Weights of a small GPT-style language model, trained from scratch on English Wikipedia: vocabulary 4582, capped logits.
Each number is 128 + 32 x the weight over the matrix's rms, rounded and kept within 0 to 255. Layers, rows and columns count from 0.

# layer 11 attention query, 384x256, rms 0.057, rows 131-138, columns 0-255
[[146 159 151 129 111 149 124 121 156 111 140 101 104 135 123 121 171 139 136 133 113  70 124 153 121 132 122 135 101  83 145 205 171 192 133 132  84 167 113  93 167 178 115 143 118 155  95 126 166 115 100 122 173 130  89 166 172  71  79 174  95  99 108 141  90 135 127  95 136 127 152 167  91 156 139 182 136 178 157 124 150  90 113 143 181  83 182 129 150 129 175 151 146  98 104  99 129 149 126  81 138  97 146 107  99 128 142 118 110 125 134 178 121 111 139 146 141 119 161 158  46 112 181 166 130 147  84 120  58 178 155  69  99 134 110 124 114 129 137 150 102 112 120 127 186 141 125 197 118  98 104 146  69 121 183 147 104  72 102  93 155 134 142 154 116 127 145 172 112 120 134 147  89  93 110 114 113 117 121 119  97 133 127 102 114 177 124 142 152  66 128 150 129 111 145 186  95 167 117 158  86 160  81 134 156 176 179 182 167 155 139 146  73  80 179 187 150  97 169 146 104  95 130 157 166 150 123 128  92  77 158  92 112 120 127 147 137 126 109 133 112 102 157 125 110 125 124 112 117 147 104 103 166 114  82 102]
 [107 157 180 129 165 119  79 169 131 128 138 124 115  64 145 123 134 138 112  97 184  93 159 137 120 115 159 155 161 182 124 163 176 134 144 134 134 116 129 128 148 180 162 180 130  83 116 103 147 103 137 145 155 162 129 138 149 121 123 160 109 158 174 122  97 175 111 122 224 117 146 136 134 156 147 132 116 113 118  70 124 148 166 101 137 134 147 134 150 153 177 117 115 116  99 157  91 175 169  98 141 160 122  99  68 109 121 157  90 119  92 138  98 130 128 150 148 170 128 114 140 103 159 159 133 119 114 182 121 165 144  77  95 117 110  81 105 124 133 156 118 170 100 143 142 107 144 121 148  70 146 121 108 129 163 112 116 129 126  95 141 120 125  88  94 138  84 145 135 104 120 116 110  65 163 146 198 125 175 168  99 108 174 124 115 158 130  86  88 140 151 117 127 111 120 178 120 164  76 139 139 167 103 124 177 139 125  63 135 146 109 101  86 116 142 137 116 156 122  95 134 129 106  97 146  95  93 157 153 102 143  51 164 130 159 111 165  74 168  56 110  79 117 127 149 148 123 155 161  82 131  63 170  90 113  85]
 [141 110 113 159 127 150 172 144 186 118 150 117 146 134 155 157 100 135  78 147  82 203 138  76 136 134 114  98  88 142 109  69 131 165 126  75  96 115 159 108  88  92  90  81 137 159 136 146 108 151 152 138 100 127 169 131  91 118 116 130 119 123 157 158 141 139 166 130  54  97 138  95 186 110 103 111 121 118 180 141 112 141 115 143  82 136  69 126  58 115 103  90 140 134 156 145 126 103 106 157 146 139 184 146 143  82 141 134 174 123 133 148 128 126 104 103  87 111  95 104 156 131 117 107 126 129 132 141 193  99 123 125 124 124 131 177 150 183 151  86 111 131  98 145 124 115 128  99 112 152  73  41 200 149 131  92 134 155 112 126  99  97 162 146 137 114 161 159 129 180 106 133 169 142 126 114 138 125  89 144 124 154 107 159  72 111 120 106 134 196 160 202 177 108 139 130 159  97 151  92 149 179 168 105  80 127 154  89 111 152  98 146 165 115 168 142  78 168  37 121 131 192 109  75 135 173 120 115 192 186 139 185  93 123  94 158 101 156 131 170 129 176  97 145  94 150 136 113 122 152 177 142  98 145 124 148]
 [164 128  79 130  93 144 123 136  84 157  93 128 136 127 139 157 108  59 136 148 144 102  91 144  91 100 156 186 160 116 133  98 119  78 165 107 122 160 127 127 138 122 102 112 192 110 121 129 103 158 113 121 148 120 151  99 119 169 139  93 188 163  81 159 179  97 156 115 104 103 121 128 108  93 131 141 112 145  68 134 129 172 118 124 170 118 114 150 104  98  93  91 124  81 105 118 125 162  87  97  87  83 118 136 106 119  89  93 151 103 149  94 144  88 151 102  96  97 101 150 138 127 121 115  84  73 140  94 123 106 134 120 144 102 121 178 151  68 160  72 122 151  87 126 120 126 181 120 169 119 150 133 117 116 135 115 178 133 146 120 138 148 103 170 166  63 169  66 110 180  83 124 135 163 136 104 103 135 128 128 179 132 107 120 133 145 121 158 109 173  84 131 100 109 146  63 164 136 142 144  99 132 155 151 121 125 129 155 108 127 146 113 120 114 143 130 106 132 163 100 187  81 141 133 107 138  88 112 117 168 133 131 107 117 100 125 123 152 131  89 157  87 115 123 116 167 132 135 111 177 131 131 121 122 100 156]
 [112 129 120 120 137 125 173 113 121 102 182  98 127 143  97 120 155 137 128  72  80 186 169 157 161 111  94 127 104 156 101 116 110 131 124 141 161  81 124 130 179 119 127  97  75 201 115 173 151 104 122 150 152 106 121 157  86 107 167 171  73  98 176 127  85 133  92 123 112 169 117 140 165 175 143 131 114 152 159 119 141  86 103 173  77 171  81 137 117 144 151 157 167 146 121 173 132 112 133 155 126 137 162 141 177 122 173 153 132 153 110 112 125 145  98 150 134 129 143 113 144 116 176 116 135 171 151 122 139 145 146 152 100 141 146 119 124 162 141 168 184  56 199  90 129  99 121 113 136 164 104 118 167 147  99  96 116 158  97 144 115 114 134  86  87 151 151 159 151  93 213 129 144 146 103 161  94 121 117 107  69 142 162  64 101 129 140 140 141 127 122 118 120 149 140 149 136 113  90 139 147  89 160  71 108 141 112 144 156 135  97 197 149 122 102 108 146 129 124 134 101 175 118 144 108 115 164 146 109 140  77 140 121 136 135 127 169 121 137 187 138 133 191 124 119 132 114 107 124 132 103 128 162 174 180 139]
 [120 123 171 141 156 106  87 139 143  55 171 118 134 123 111 111 181 133 121  94 143  98 113 100 175 108  95  88 113 167 125 166  93 132  71 107 153 115 145  86 118 142 128 118  87 209 160 108 206 131 134 152 135 140 164 105 140  99 144 125  57  75 156 102  99 152  64 145 134 138 195 137 146 156 124 146 125  88 148  91 174  89 174 141  84  85 146 130 130 147 156 191 143 146 184 101 145 139 153 143 136 137 144 169 189  75 165 136  75 124 123 147  75 144  80 118 164 119 123 110  97 180 146 144 101 127 139 169 131 133 158 122 122 148  90  73  83 116 130 154 119  97 164 175 179  98 128 105  62 158  95 155 125 219 180 121 158 174 134  92 171  81  98 112  75 146 103 159 122 125 136 129  94 143 102 115  75 116 104 158  78 108 129  65  80 136 131 111 135 116 160 107 114 204 133 189 124 164 120 122 157 124  75 110 110 115 144  90 145 138 111 157 152 161 136 119 161 138 120 164 118 167 143 140 143 142 115 150 160 104  81  53 130 168 164  50 174 141 142 149  51 112 136 159 118  89 102 107 128  98 179  97 120 158 114 145]
 [161 121  84 164 112 147 125  85 108  45  78 125 150 182 101  88 174  76 180 117  95 192 137 145 172 186 130 161  47  89 163 156 140  83 113 166  90 143 131 102 139  71 136  95 141 156 162 152 150  72 166 172 128  73 127 104 103 108 160 131 130  38 130 107 121 111 157 119  81 156 112 114 139  79 151 113 117 189 119 166 160  87  91 172 128 178 151  87 150 120 125 119 158 170 175  75 133 106 127 161 114 155 145 112 179 147 154  93 206 166 172 112 141 185 122 135 153 133 132 172 142 156 104 115 137 160 120  81 145  70 151 143 115 149 163  64 160  76 133 104 226 122 142 104 154 109 138 130  98 108 175 112 128 187 105 132 153 162 100 160  97 150 125 165 180 116 135 192 196 151 147 195 119 161 196 143 109 117 108  64 216 170 117  84  86  94 111 144 183  36 127 127 124  79 147 162  91  67 136 112  97  99 131  73 108 156 195 175 135 144 145 156 153 123  87 100 129 146 105 126 113 123 139 108  62 132 126 139  74  70 142 177 107  72  60 130 141 138 153 135 161 148 103 113 102  96  68 116  91 180 216 178 120 153 152 175]
 [ 95 130 165 112 158 166 115 117 168 136 149 101 111 182  89 115 179 167 147 126 131 146 166 100 100 133  81  99 138 172 139 186  63 136 100  53 172  79 127 120 143 124 123 157 108 148 144  90 151 135 109 162 174 146 116 134 118  95  92 173  71 115 128 136  67 205 122 105 190 126 139 221 116 127 114 127 155 114 180  95 132 134 179 144  81  68 147 122 148 167 202 153 105 161 119 124 129 116 146 177 155 114  89 129 151 153 186  80 109 145  78 157 120 114  90  43 166 166 153 150 100 166 156 131 163 164 107 205 155 135 136 140 111 144  96  91 105 148  90 205 130 132 202 132 167 126  72 165 167 162  96 107 124 123 152  85  78 106  72  99 155 130 160  75 106 171 110 202 119 116 117 104 105 117 111  94 106 117 139 203  57  95 142 139 167 140 159  80 127 100 154 110  84 165  87 185  90 191 123 137 173  58  71 109 103 154 105 113 156 129 162 120 128  82 143 176 184  97 137 163 135 194 160  95 163 137 176 119 144 109 130  73 145 136 132 180 141 108 132 121  87 131 104 103 138 144 158 128 118 104 125  87 191 187 102 158]]